Weights of a small GPT-style language model, trained from scratch on English Wikipedia.
Training: 100M tokens, 12208 steps.
Each number is 128 + 24 x the weight over the matrix's rms, rounded and kept within 0 to 255. Layers, rows and columns count from 0. Numbers have three digits each.

# layer 7 MLP down (transposed), 512x96, rms 0.245, rows 49-121, columns 0-95
124131078117141131107130143115138120135138098117115140134112147126120118125157126106138139137098141137111143103138145110129156143123128138131121118113151131131110137130107115153118138137125150119120154151125128120119135142117130129107110129129118120149112138137113122119146144139153130126
119154152085127119119129135142133147150141140123161127131117160170121058129121128088103130145095133101162108138175131102174156173127093164113088140152145068119191119180111145147132115120074114110226130125159090166147168175114117156080126148147083118105163150179123113110118165097157128110
069116167100123115111113187107108159124087182127137149122122083136134141132150151120112159113108136114093152147131103156117129151172116116119152118124128201072116135110130112164156117114091079108091159093140144105100108104116136124113156122168116144177154145100139121143094119160129122173
103106151158136136135120083115159147167160087120131144108150168138179142132094131134106125107154134118146110116111130156112126160176163121133161120118101114139155079172160130159106137138143115100116149100134129091133070110136121139073152155098155114134127117144109115097151159163104090133
145145113170113126125125191137117134136081110127098087135122153152133099152121129128058100079093172155156172125137206129107144098113105059156185127074110124127045116125140120155142118138153112137121120169141115165124102093133124114143111124162166143124118111135060123091142164186151129149
127113094104125148166094118090103144076130152080104162109111097116113072197095112114111089141095132107144115133173130102164099175137138075125104149110110106141128120114094139158094123116071117143132074133076150036133123136145076125182164166120102125153131106148161101146148130168137123119
154131171204110090156145128101165200076165169094105097092121140139102163113129126162139119151164133138156079167205166162108126163116147131106088107062111131121133067069209141112100143079211165165179135103176126142101092117108092073143161132084108122151127119120118131096166043142099101109
127137147122136083110161091106101151128180136110147212134120092166144154125099110119109201074058113158117190157149122126082132136134134160121114173106136160087101138134153134134139153111125157122091122123096121082120170105086088167134160091169136111086205129164113088095135055114127122143
141153099107132132206141148105122132143134135164135108088134083113164126117118125145168106136125103175108159119143121132081135150101130152105142174118108143140134132119131140150085131078118105142131133129144115125120129128136154139055164111081136110088100181144122114112144153151105130102
113156107171095141098140168166135088124102163158154072126094134125132124188177128139134139180125121124102124147144152121129149153129157078115051156146133137176109151165165110137119140115115129175139121159189094123120103110092135147160102112128108146184125151099168109071101115123135126090
151090139104086156149128117099090099190165135117135103159121165104095116159155096064131125140116137134127116154080114114117128145177127109157100162177116083079123099163099074127155073076157132152160164140152132140146150167183147138078140065178120075126106145137145158107165152142096142140
124087201185128160090092128127097056103104118185128169141137047236127129083098086188099079183151127059179092111155131131120062101135134115138112100142158156118122167153137125138132147058136107167137105221104184113137165160108100113111106175146151161153083118139091108132138171138151076165
122133124135131129122139129121132136137132134127133120126125138129126131129122129131125137125119127130133121129132129130116126123130133131132125128132133127127133127134130127124128130131125124129125127129122138124120120115125127120138131134125130118131133129127133132127125123133113122125
132134131129132126124129133135131132126125129129126127134124127133130127130128127128123127124130134127123128133126132132124128128125133125129131128128126132131130127127131127133126126129125129125131130129130120127129126126126127122123126129125125135131136127129136130130125123125130126128
093167176147113130145104099091156119139172131144155162155120154170116162131123098113121181151111125127156106145175137095121115150107115098123124122188162114135120117122155132140128118168138106118093112187125099165111106130104119103072165104160119144104117159129112103057106118124151145164
130170102129073102135133162132097085120137182127143167125125104120117156071121155101164088121142154130090140183162136108162162097138150112124117138071113168105145141086149147110151102141149158093119147204158114101131141105118131147154158137135127088096154109144116165146145078137098153127
113134114159151103138149176143139166096118137105140104050156092098120177157154118097147203145151162101136101102169123130085108121178186125126085221170159184109097108196132154099157174123152093103137153113085143117132124095128112120131151161147109152133143168200131126097136157116106089114
132191123094150130157124158141125071190149097111161115091105091171122035139076138098082193094128132101149112079150094162064063158091114130161089144114120107056167109116087147156122128146120125119140147120097153146111172160116115136182102153183124156100121111137100103104089157163153115097
109138147116138126138118143169145183101111117092147122137087108143110116136113053111122128128127123143110151116122127101169116135120146149147127102113110129126092112097125126170135135153176108113109129109130136100145153130142130114145144132149146147127120157097122128130106101138145116135
134126127128143130127122130125130128129132138141127124123126136132126118127132128124124127125131141130131134136130138126127133127128128132122123128125129120121126132143127120139130128128126122120135130126131134133120136123116120120125134133124125139131133123139128121124128126129119130123
086122164123216139155156153134167112125189118121096213077140156176106118061156115156133200160143125172107150141080137104171110147211140135118076131102144156108128134097141127177138098140165196098171083123130126112131163101146143119081142146163150119165092105159118082099113140160090130181
161134082136103125116065155133147126157094152068149081071119167119115117104048117154138162116090099123105125146111156070132106112107062116106093112133119098159117140183163160095120156126185098122101084113133145135140085117144129121128104177137093153144088167096110162142169060097147130132
179140135106100159114086151133125104176133161119150164157139097128153099113143139118113122144090114152128144124150073148181095120127181164115150119137099076148109122108124139137149166106074143138156155146145126162101128137172158128119122130066107108110124103086127096080084165126148123114
133116148153142117125195195171128118173184129207103142167071162091086134112122093082178106145146157134148122127114167133153097158079187136071143065126147117135125172147047095131126149100194131104082069209144133141075198127131157169120094145214118120080113155113096160080151095116141068082
117145119159133131155096153085154110178042165094175122149130120141147142156124052115188094172063158089120031173143186104122121146161086073159083061128123124110154108157202170111187142073119133124083129212135167142191178103133199176108177102178144143108180134136048111139107085166177091107
139113152155158085082148121130126148090127107115175101101109117126090103149122140113135140167131116155144115122145141142108131108113108159131089120172117121143125135176130079146144156106117129126088159099152155110109142151141137136108124112130136170137124111116126130088131114146092087149
127129130127125127127127127127126127129130126126131128127130126129127126127129128127128127127128127127129128127127127129126125127128128129128126128128127127128128129129127130128129128126128129129129127128129130128129128127129126128127128129129128130130127128130129127129127126131128129125
103111140134121145195174128103175139157151202122118113132109120136137156156151159082128136113113147162107127163115120096089081144094125138126106115175132119130127091134148113100142118130093144125145105160144123149138078201080106117154118146118115135083161117155119117106127110148121161167
081100085155066102115083081130120103077094136163133174162154146096138129108127143112134156134113129122098120172138164138111141124097156172126143149165143186174054138140140109071133173164099148099125152104081126081172137191085152157152170135091115116127099138119137102160115159155076177148
126129124130126130129127130126129129126130131129130126131128126125132125129130129127127129130128126129131124130129131126127130131130124127130129128129130128125138128131126130126130128128127125129127132133129127124132132129122127126124130128132127126125132129131132133129126128127128129129
132126128129126129130127128127130130128128127128130127132130125130127125127130127131128123129129126128132129128129128126127127127130127127127132130130129131128127127131128129129127124128131129126126129129129125130129132126129128125125126130126128130128129125127129129132126128130128130130
112125107107162118140086142143114162133117145163122110151163105145093092143155091145165167087191084150051087068160104125134092164142103086067101138129136078121041098140213074092145146111164157106106133130096121103101136138101153106141114158082097059141124070143105139109110102138145091094
126086099160074114128127153110153113113097123164089151171119089094139143124139115153095084115131143078051132114115148163145127114129203090129154067093108160183134109162135173124135122160079093126119078159096123149118097147127149088161104092147194162152106104097102145106093140150126072145
144125124129129149134124131119145144126139122140127134122142123136147119124127129145140114113113138122128143132138132131128126122127136129124138133121141128123129129134118140137130115129128120123124138143134124117121132129129128121132130132136132128121111113138128119111114118133127128125
104117152038150195148138130081095109123126120097129109164118087132110172110150100140105154116104083146207131095143108135127127128110097170145097131151115153135111170110191068106079144127169141163173088132124177137126109135159165187169129137138063090223139056122075145133122122119142133156
130127122129130135130130125123127136130132129135129129124124127123130120133131127125125129126128130127130129130125135125124129129124125137129123130125130129133126125141126122136125129131127124133126135125118130128124133123126123122119127132128129130124130128137130126128130131133120133126
106150195136102154140161059076113132139103167094181137149139147145128129158086162116086115128141154134102097139153157140191071111156134118128118139124107110117190156132094227126108128084117124151123130098080119138165114149118090144071137112115123123066082142126161140108105129126159062087
127134118122112154132142114139151123111158133124105141148140162144122099126135130139146066121134134112118129186152110172125110113115114095184144108148125124123164107146114138122154133116098155091115148104146123129126168124079101154131140127168123149073160139158148078145161135165138141130
160127211120111154146143149148155158152158129108122177100101159151140117154136141156123136172100122126141144116175172135029085182139098119143126176147142185132115166133151161061189134184130145128137097052086155076151164116115114139179087073127137078170100111127100112201089155168144146129
145120119151116133138133129120146157115146127146131119118112149126136130122106119132140114115125142132155121126140145130129130128135135141111126129138124121131123136150128130133141123121124132138147147114125115134131147102119127119130129119120112145139124131134129120134123130121131133126
187129133135095125102095126075136172125136121135128123117160140120123128091091199150080164149125131119129146142102180153094123129148147130131124157132125084166143108170163139156079143070134132099133194165195136085111109123080092107114144137070133117126135141125128127048082123108115136132
128116210094130129181118198126163153178157115126174146123151117078155135107138098160081102122097070117138076102151102147097114143102117119132096142114141067101095118072162103151111139160161124158150103124139147110125175106136131096149106132146138145137173112141117135115077134109154128127
113169118118154143151155108129147099150130138172151133113099141140107114153095121100150143142193161104110118146132098082091176123098145148117101115123168118142118107177096069105133125126127095143171144138155074120100139148127126139157099152097135113099143131172134141125067117139179146140
076083176175098126163112144117134107155157118155110162079137104162127132192131126133094108200109056176103144130113109105113152112123193094139173146094167167158135178113169077167129130114150061104125062187140096118122063148140176081090152135114166172168142170155141100118110172119104166112
101180163158153154121136135110105132158137125117127151122110122124167110160117105159166125106107127140118160170119123133133116147122130136087161080181116159173151143109149100140075148149101088106130092164111179105144109138141095163167114108114107074125141106104094097124147071142143074143
124137122155122079164143178116130124138184127100132189134123164142097134167139158121163118092151115134143184137177160130146115107140126110128164130092137124141142089122148123120099142090166125117146105132126135121137123150153130176122118157187117142181168115199113117137133162152170122154
149139132163111143143099152090164156138108115102143142137105073163133112151139131117129149161115110108134145096120128125139112135123126185107124134145143073117119151114138103104135150109131121121119110065106110131118093105100096138173155105124131159115114090116128148142163109122147084118
164126107135144130116116117137126160096141122103155141184131118171090103150160132129139159138120126100165069169104139155101111106130139075161152130101202160169065116099106161126131124086150094108102121129156158116109148105121125135138153159162100147135103098137141177126091152097145121133
137109122145126133131111143129146137142125098168141127113133124139157093143110137120142114136125123127110136118135135146130117143129128128108118118118132108101099143142118136141145130103103146144146125164132124112163122118120143100128128111131129136122124128114114112110123141140109129144
144122134123161143117167110126127173135145098142119140122072121145118129112159134134125155150097124160147116188158146177136111123114111112144132137109102155145114121133096094139115103130098120137119168134117138141135147096115104116077148129128131086120089088138131178140119139140132097156
129126123127123128127130130131125126127129128127126126130129127129126128130129130130131128129128131129132131125127127125129134126131129130124127128127130132127127126129124126128127129131127128125131126127129129125129126130129125124127130126131130130130130126131128126130130130126128130132
166150152126130131056123124106125116150130117100144160123101138172108119144132207171169138101126122119086146118116104139144176143135062144152101139092104122130157149140142140131146130137167200179037096129097142172128172066123156167174096155051162120099156094133121100175133149102118144086
128129125129130128127126130130127129132130126129128130128128130129127124128128129127129129131127131128129130126129130129130129128127125127129132127126131127125127128128125123127127132127126129127127127127128129126127129129126125129130129131127127131128127128129130123132128127130129126130
085111125122188088128106156127149121127092135098179120146080111091101101100112146076058157099101119115094150143148139115152141122114121149166143137070130135124108104134128122136122142133122116115073181076152123131134140169108096129153125143093176115123095160122129135121117094193133159158
134118132107142114089118185104087164154115125104136100154121141113145151160184094174113172130149109106084082118170149173142180140115113136144112112142136124087090137096123126150139160122116083158074087150117113114120137082094115093133128109151125157161095159131121109156135164105117149136
121080159150125146180116151106161104107156082128146155175140139131147096143121099166136159104120115141136150109122138133099162133134136114125084154163122126237122137097180157118117142190100121181112145146125162120154133150098156097155102111083167073117145113127101186145057136095077117095
128128129128128125129129128129125128128129129129128129126130130127128128126128127128126131129130124129131127127130126132127128130128128131128128126125127129127127130129126130125128126127130128128126129126129129129127129128126128130129130129131127127131128126129127127126127125130128131130
156147214107126104170105176111078049108122105109089129174126105158141111155097147116163161111139110158095129096105066129117126124152124128157123109142152152130117131128121109091106128165183189120132088194160169136094126204115105132117076152151053153144095055137129150144144144149132148139
130127121124120132128132134123130130129125127125128130132126130125136122126130132128134128129131130135132129125134131126128129131130133138126128132130124127126130123137132129128132130128132132127123136124131131126115133126124130132123128134124126128125132128130136122126128128131128130120
116065158167141122076118148123145141108126097105164081141154138098107149097146155133127086113099145112130141113154150135142081110138132112114152085098171118151148131078124142120137132142112115149111071122105121160127143142135134130140153141143108131163101117141134129145140120129112118158
095128078156117105109128137117170105094137135115140104138090117100165119109189152085139164148113141162143135120113140118137162141126130119103181149059160130147118121080138165069170166116139161118132132168165164122168162154076140108180054107118107106150128152177108172182127131122153125130
127129128128128129130128129124127128127128128131129131126126128129131130127129125131131130128126125126130130126126127128129127129127125127128131127128126126129128128132125127128128126126127126127127128127132130129125130128127128128125126127125124129128129126127126128124125128129128130128
131124141106104134135161109118135128125142106097204083121112149126194163134143099184117154131145087075133153115120151135106096128181069151145154121125104125160112142142089131112117134126147148141147146118114089175120151103137174119183132138129142138081130159099139114110154118162126114159
135123127127127133133124127124128128131122132132132129128124124127133121129131127130129129130128125125129131132132130130134131128131128131129130127127127131130127125133127123129129124127130125121122122129127129127130135122126127122128133125123127134131126124136127127125129130132129126127
131147053135148123139119113159134182121175134129130165071090139169086104170136109094092115073157134114093122133137142075103146131107103150097117143086116106085107123181155114067161132094145133096081172114133090182151101079165146109147179129157154123132111095136103058118163126144109161155
142116123129153120144098160095163085147096132082114146205088135093154152181156123153106158138146104071132147091114121138135079121127122169131090103162103125127125174157172123137127107131124205148146141133108130126116159058165163167086185112178102138156092169081119211072171116151074082116
131141137117135128145125129112133131125129098112122130117113119117134117123150117131139147127124142145153141130111125108130137123126128125135128155119134132136134134133126151147112126118127125143133125108139115125110136143110123101122118124129097138131130140126131122134148120109118129118
131127124126131127125127128131127131122127129127126129132128128125127127128133124132130139131128125129135125129133128125130129125127125129133132130123126128126124125135121131129130125128131127130130129125133133126129132127133129127122125123129127126132133130130127129130130131129126130130
131114128141121132106117149078158072109114097125144120088160167131120094147139153150127169148124135124125158159130116122105162128140124142127093180156126094106155124156159142128104137057105091115138156098141170120087125128126114116131144154046106073114087140144170166126124142120142138114
133136127142130129132135142124133135129137134143133121123132128124123116127121120129124125114136126134132135135122129125121128124127130131117133123134121132131123135139128133136132128131126115119135128125140139128123132117122118124131130133133132135141128137131132122127126119127126136124
175064183136098185132168116110091139128145120116157124131133145140185130108162142098122106103094201136164115151130114107159097136093102174139117090134069095171135146169130149125137155101141136138179111165168162129176118128113152096163181169019148099139148097105090130082156087118135158107
135124084134127127138157124067069142111080145126119112140139108141105147124144163156109094138127129088123107103133186109179117169158155131160117109120163156135105115096134112146134182105177150119112117142120153146119169149099122135152169105127193104120129110125120157138106094117133128166
091110137174138131155175172127122138128182145105148139166076135159181130082137161119144165122143124178087125110209121064133085100113166155103104071159100139094088071132111168182123129151134136147129137129132177115108153180171137142103153161150121142119122139128141148104094164085134132140
# layer 7 MLP up, 512x96, rms 0.608, rows 50-121, columns 0-95
207072132119184110132115146097129096151189081149138101060149146127127194119175113132126161110096089070135134147126131156180104110153138109162037107132139115133121149164126177130115137166101142100157158174051103109082097115104126163067092148096139122140127158119124158136166077136158082159
119117154100146112134173112114083126097092090133150129133133147148156166130136101179119147176063172139174142155132121154127119142162102149098090148132115091114109105160126177141126124131107102154134151101182148093120078072107129100073128147122129118096151121146157135136115132113061166098
142117145145142174137112135153136153138103141110138130127101086116184106162103126068065103165143138124122138136101155155119127155157161138117136112095132114097124147143177089124082101123155149137182145105110124112114134126131111190175113113114197187108132151138155128157159124091133122156
155137131114123193102112141174156097109129115095132129105132128148177131118101148169070068167140115111086122096135137148160146133126175136154093110069130126106164115141091108142112076142086180134081130075157128154157180145147142123152128130160085101139166193129133112125124148152109149127
086129173136181095129131125125139130142145129146177154107117147077131139110135136129100155105133111100099101165114117144098128124125124111136191108115154167121116147086120132143150143117139118140147202137144131140103127139101073104089144111162106113120126147172135100120088090179157150108
136120123144108115158112158134183073118117173147107114168193149070089140183107097174126109105087139157131103158105090175112147134082143190102091112135111153117133070117137153126088102138205123163105119142148118111167106139135158076074095133137105118133181149094086129117129140135103180128
207099087155067102125120159133101096179150121180116090175087097186135126155151098126129131085050085097109126095127212084124140137110120150143112128123122094088081097109139146126135115155186191115174130073097033108080161143069090173172162094114192190203159119097152101156150105151121145120
125126099068105150150174121118135113085169155120094148106150102115132180161105148169126124088085114103115143131087121120152103156101164111154121107140134103117153141132070161143113127094108189099111132152136155133106156131168130118123174157144093102114126075128117113135133163073097122171
128082106095124089120192113126129139195117071172101123111194141118152168129118139105132149153144096194139130167153146096151126163126097161164121130096131151148131132101107124154162114133143141158120139105119156109142143207129158135135140057160105120115136085149119144120113152157205162091
086102155112151142073104125168159174169128086143103117157144085122156176124115142093086218127074168107108121183155087155136161135097076134121125123125074085125101109105157117090153118115167090119098132107155099085097135169131133100085129096115118114171156094148111163135157143149090163118
121124190090165128158136076155128110156139079060096155132145130117129123137148175129142036133087154119072109113129148166147126105105166138148133128114161145130112122096142109102128116090120102137140169117115077106093162146130148116158132134145080108138098222164152115178114110124129108127
135130127128128131129126128127132123131136142134126123126132126130134129126124138123127124123128123131129122133130130132131127123125121126129129123129134126133126132136130130118131124125130129128115128133126136124124120132127129126125129132132125122127122122134128126129124132134121123125
129124124126128129134132125129132130120126132130132130127129131124126128128125125129129132127130125130128131125125126125135126130133130128125126126126135126133131131130128132129128127129131128123123129126126127129129131128123123130135127125128127131133130139129126128131136129128129125127
155150135058089086125153098104124086109148145134212138114145176104172141174149123126162141132086146101109086144151187133128170167135123110083148121140132091128107067092121091163109132115156099105125124126151150167182141163119078106170180157132137131119122151077119114162096139083098141113
132086113112125148135147073128155132104084148124084088157087078087113124164149150135130127147124136129079125098171071153099114113134104090174128156127156127153141153151115116112053127122125149121113130137133093082169163181150134107115110171191165176141207086121142091109096146134166122144
136148082127124164157120132113152182067089122153109095090124109134097167121134095136145077092097128105112191165129111124079101103155090130132164165132147141122092163061133085137125104071105111140130139124146118139223162094078128137128138198173122106133171127154165155131129105134124101164
109099127083106050077123076089121153148099098164140119161141158168141174096151086116145148101114153170149132152144193124092136131109151098135148113123133123129128135126094108121119105149122143109130157152135069122115130101118119138123136127088119097106177040088119090121131151162097085099
123127119130099112114143157089144135115142122152139130151139113118132105103122117118138127150120164129151143093121111165156141142131128091143136109115134137091116152111148152134124120110140139128138101133130144139137124113110157103142107145117141158111158110118152100109116152138098121119
121121122129128129135130129134123130127127132125134124131122132136127124121131130124122128132125137124127131133126127130132128133126131134122128136128132127132130130136126132129122128125133122134130128130125134126124130127126125134126116138127138132127132121135121134131119133136126120129
153130124113193112140177102150099136145097084069128131151151129122133113084110118152113140157105099131156155113093137155084142115164113113082122123133177137162162102109130099120186108131150137179146124085131136123117159111124131141091147091111095149188127173086159066116140142099109108160
130116073165103128156097108155125135109122116154160105168125127132115095137158128102106077111133144144133056190120136055071071078115079111095181105172095142117083173108138130151139097106116181162138097136162106130132105123131097129151156192142149125069060108086073107143167113097126089115
084148150122138144120092131174058122135156050167067088107098111153134132151169155159150113130113160144168133140141104142180119154140167137103126133122155104139155170157105123126130121132146182122133157110148117156121129124156135145115138175107123149162169128104166138110116112118109080144
164113192073127187164125066180152126183103153079138163114154168150109143103123129109158140114100159138113128141198144127136065154127140171169140099144135146048157163125134117168149186086168153088171151146113136113175148178170142116120116125108114146108147094137176183162093122067080123155
151169148191092079074169159201167115103102123081176110113132139045118102144102058158081074086139113151147129154158165081108107096130134100182114109174120132158182123088139140139135138104099147138100138138167101137111139161133102127127127147171160102134149072134097097194067168143135105166
130127147109116142099120127115122132182109124122116111146102130129174115151118154116128103141165132168112136178131118101139129105142113142138128138104150179117124123161130116120137133111128139120099129146111159165137144133132141125087129135185109103156114098111166081159107115127165157104
128127127131127127128127129129128129128126130127128129130125129129128130130127125127128128127130127130127125131127126130131131128128131126127128130130130130126130129128129128130127128128128128128131128130126126128128128127124129129129128127130131130129128125126130129128126126124130127126
126134131137137119107095175110154163127071131148131121150160154097123116135156177153128152181191175141134158126116135140139149145106103129127139154156122123143128142141128122203112121131114094121150146167112149157142184072156158107122203094111055141120151095081116132128104122117138170103
118144171138144124123127125089132098093082080155083127161148177212135112147069058078123149112108131110153141141142076187169123130138114141122118130162143147104103094119146121131094170119109201106107162065141151127124144150131105205133124095102101113137089143111120135085090128118092162131
124124135121127130129124129128126130127128130134131127133125130127133125133127129132125127126126130125127130131125128132126128127131125129126131131134127128125127129127128124128123126128124128128128124125127127129130124131134127128128132130127126126124125125129132125128124126126133125130
126132127130127127131128127130126127125129129127129128127128125130125125126123126124128130127128129130130132128128129126132127126123129125129124131128127126127130128129129127129127130128125129129128130127131127124130132130128126133127127129126125128130131133126129133128128128123125128130
125115152115171156112215084065100128100125114122141145153154082144123130144135092145116169161128116110102169078107098077150161157144139093165087075142161109108136095134128111133113189097092120180110090108146063089131120059106083155088124163120118099134079129098149146037143103090081134137
184177115134176086138125143082120140155134100158151116114172138122149156189119126137158154103146087113090143129085124091112122086133095150153162124127170155104111148174162141152115112138072067144108074106191150134130173136170170149157168123145093109144118128140146149103147147168152129101
149140138122126135122128133121137139121132117133125133146127115134124133126125120124127132124133121121122131129131133132129114137127129130118127138125124125124138143132139131138133118118106126130137116148123133111127131133121131123142137128124121124120134137135116122125120138120133127135
158097116156084117131138083149161114084137084112152045165159123128076118133128126128115132166149144136023133116173130180102082188099114059109068138121132094123183152106183161141122116101142105103142127119128136087129102142073149121204088122103104062144178144119129155127136090136161099129
130120124124130136129127124124131122128128132126125122125124129127124120127132130130126127133128131124132126134130126130129126129130133128137127128120130127122132128129121129129123127127127121129125127134129128129126124130127126135117128131128131127132128127131129130126125130129125125128
157137157168116088150117117151121143108112098153093170106111150136118096146171073109160107113084200142152179078118071125107118155059146175117120136094092111072096150113105119073102136101152133155132136111072110095170144137114155122125078170119176136144129167108137113128118129221104141134
160145140143135105137175142135146146146086125123132110157135097151143107124114141124069142116141133111147092172118155122145128126139151109117123101136140102129133123107129110089161118133151129120081105132127138125140125149130115111134151114178118111109112182121064164115112127093109130128
108127108154137095074168106092106148137102122163106141112107122093126125147090175146094136128137150107110046171090098121158125132092154167140142113113179168122121204116163162134060161099071140089127140159117102109171103140126113163093138089116099131115135070122112131078129142155099127108
121140120130116126139135128146133146130140141124135105105125140144125116120107112128138130138120122130129136137124125133126119136128133135124125116137115127128124126116108135134119128127118119124125123150133124147119140094108137135139143125133124155123141142111126140121124123123126121129
177112109113132130133167112148157113094127115118160112143152146108110172151125149154140092139137099191069150148176178102137102107099145182154129179097132139096105093122143113155088137086072138080135173107061099132097129146185117139124160114051112084070135144219095099136114175187102142171
131130144169154135125147134114119138137127124123130163122129103116115124114127115080091101122099158116143117153141143110089122156152156115138105152121112085135093086103138108140178139123091110178129103087146130137124122103107178121125132141141056136175131117173113057133149089117118112108
155139141129131107144116110109141165129042178104145091175164106159098134148142090103110141122138175147131151113164132120134187126134174139126105153159128137149103108080090129142115148134117156204163077138139121164104146140093097126133154131119149127127157094145147097108084142086100156167
115146152134098072167133151171086075156164146106148118156122119121109173132202129144119057115141056112142122142128100162120101099095144099143125144134145142133123132129120124102169116151141145077118146101122089131139122102082142092120156103132098100166118081166122092165138143115100107111
162150129135117134146138137094143110153134120121132120075135134106164168139119130111089111161093104169119127141132134190193137168153092201140139140124113163116128114127165102178124149159186082104113105133083139163164146128111119158111123114101112141149102101104132106141122108151117143143
146140121115152142136123165130132109145087123092123131144143126113103137106100134096100137192158138119150142165165164170133120121131110138155066125110121123137195088092132139130125122146133114156106110132152114112152145109133092116165101109136094138136112071159103166118146133055150166123
118115130122106095131170140138104104152151140084126167103118113128142150144164146105130137157130124090112090089127130168151090139135092098104087139097130091127116079121141095120104142122140118094107109140131152110161084134174190135137097146141144112179145142149142138104107146130092126081
128089165149130168069125097104180107173104129162084114172187105108105149141160087166109063087156112137144108124123123160114141106119088132175164113131148122118128104140131142166135129138085131149106089148179164173144099110137119166104171107201140127096175115124141135144167144142170149121
183137142118118136154117122149134138103145104148102151132134123120167135122131126127136102108124106107145128102136138133142136158123117126119120136139100144133144119129135141136105155114126132138139106143116144083095109146108119130164119120123141141099140148114114131135123123122102101154
153125119131139137137112132119136162106152102129116116123129098103132102104142115139129128120150087140134108109118141121142097157140145106181112100092130162136092117156154106118088126114089162169187140154107115142146116123141076134103118127128119143076172151135109148145134089118165145124
126127132130128124126129126128127129128132128129134120130125130125130125122125125126125128126128127130130129129129126128130127126127125128126127126124129127125126122129128129134125127128124131128130130127128128130131128129127125129127130128130131128127126123128127128130127124129127127126
199157183150122103122116203077085102137117078093125094146118168099108105104104083108087150077153107128165143102129151120072123062107120141149163159177160161147082122077077155133101176162111132147159134186124121102117165130156065108066135156167110129167187110096150137139177105220159149130
126129127128125124129131128125127133131128133128128124127127127126127126124129127125133124127127130128125129131127126129131130128129127130126132123128130126127128129129129128128126127128126127125131127128128128124129129126128126127129128132131128129128127130127128131129127129128129124126
126131094127121113110088153102161162134080135121138120145139092187115183104137106150180118168159162132151140131129114124159121143073117120137146131117135167164153144071109143187190086168143164123144110124128157148120165134105155115132133140081130154127186114141172092110115142097116103124
076100121148094119039076136071127156165167120152091083141134156149118113120134158138153112115168140133129138165109120190117097153112105102189137095129152132094119163140153152212142127149119178130117111151113126151134136111155163108121106115137102156083127118106098091151225116046167126105
099136058109106075158126145100107141101134181137136129088135112122208153143111182175116139135110169154118127101089112143202125131157128160126145082129103159136165139140129144108094140066189066081182105135123193139147109141170123102186145146107143117198111120113068187129152106116128116149
127127125128128130130127129127129128128128126130130130131128129130126128129127126127130129127125127126125127128126131130127130125129128126129129126127130127127127126126128125131129129127125127127128127128129124127130126126130128127129125132126129125128127129127127128129127128125130126126
086109134078095132102143144125210116155077126099122166154098125151056162092170156159098104182100120125112122182151184164111117116119136094122145140142209140099093211077124096157106118140152094130117091104124107133156072135148194157209124148111131114142124106171141149164148134090128133124
126123134125132129133129125127126125125133129121125132123124122125130127125134130121129133124123131127131127134122130130130126122129129126131132133133128128126132120133124122128126128129125128129130127131130124136128130129125128122123126129129130132124123129122134127125132126123122129129
107063122083121160146110143111129108156094126094092164082114136127130122149087118145090145111140140143121085113121127125145137111159114124118112124126120139145102097168150090155083189121112111142141151161141157164121115124151140113130119160169120143159152121148152130135177158150131100111
141126135125102095147096100129121146120142089105074092172160153115103134108040144111098116139087075086149093104155128103071160143137162095172074183146144110085179114130142161140089175164139158166095104134106136109160136115179123122077122147119138123112202098100162142107136182107134131154
125130125127131132128130127130126126128123130125128131127127127127128128126123124129133130125132128127130126126127128126129126125126125129127130128131129129133126131126132126129129126128125128129128124127132131128126129124130131128125124129126127128131128125127127128129125131127127128127
137156122104127112113121105118116138135116077168174084084160135090147130123132113117112100172068105129110119082181141108135140137156119141180082121141123114141145147118150099134085109104109075143114184124141090159103130107103074149136136093099112097143138107125138158109082143149165124131
127126123129131123131131120126126131127127129128127126127129125129121124130123130120122128136128129122124128134128128137129126138128126130126124128124126121133129122125125126121126125125124124130127127130132128126123127128131124126130129127128125129130125127130129127128127128129126126131
152090076125148173161079128160169142107110112107115183126127121131116136087145130109087190128150137130103096115179138084134134124140116199175130144092103169194159154145089102145155125176152085098110157114138137135207171100142148097100089154100115117128140167110103116148142094147110114108
118094077172170093127117143138171169124102147084170180143122136149149110152142119195170108051067161060116162156107207160147108105150114165147094124053148139120137168143080123155101138132124155238111056115073147138118171118193166134143138160171164097133143117124129173142142141127101133145
144147134132116143131138133129124145136123133129112131127108126110128135136131122145129144094135128119127130127137138123139091154159130131113111124127119129162140124143108123136116113092131133120125150155129130138104130110144120135120121144115122127133126115137116131128127116091105129105
129135125126133129124131127128128125128126127128130124128128123128122128130133122124126127124133120132131125123125128131126128117120119132128123125126130133128121128127134130127131130127127128131128126125141124125123131125131133126124125130130125127128128127130123132123130125131130127122
173149100147174112138161106114130140104089187158129095131163145114114099114083114157173145122093132180087111161169109159115130124134120128181112174135079099129123070136172122168124083114146125071142132167181124117135121116118140146117112169120084133122102069140131124086106135109109142200
126145121132133126129128128126123124123130126125128113129127124121131120131122123126117120120128127118120121123126132134132126136124131133123131132133125125124135130139136124131124120119134128127131123125121138124137125128123127136134126133134124131131122140132124131123128130135135135122
113130147093116155104156083129167105089103155169114147112146120080146167107121129039146117097105129151109086124074141113091154106091118204125117109167131152098144123106109135075123090148176137077075106104156109195157105115175132132099133178137086090131156181125085162149107106124198092165
107112147130111175171160121117068041133120137165143106155118082137084108103097143129128093139107110134111135094125105120062114160128113121174146073119129171105151097150141161161072114143080109113104104068166147133169148148121145112132085110127123083130121103070131105142139126116144092092
068127178134142115131180117136125135132131137107125149137121145179111109090132145101091166133123070150092163123129134138131159146105173126097086117145135178140120130115122088128157113115101094115186148180121155110224123163139137076158101091118139104136108104137171164162097089112145154146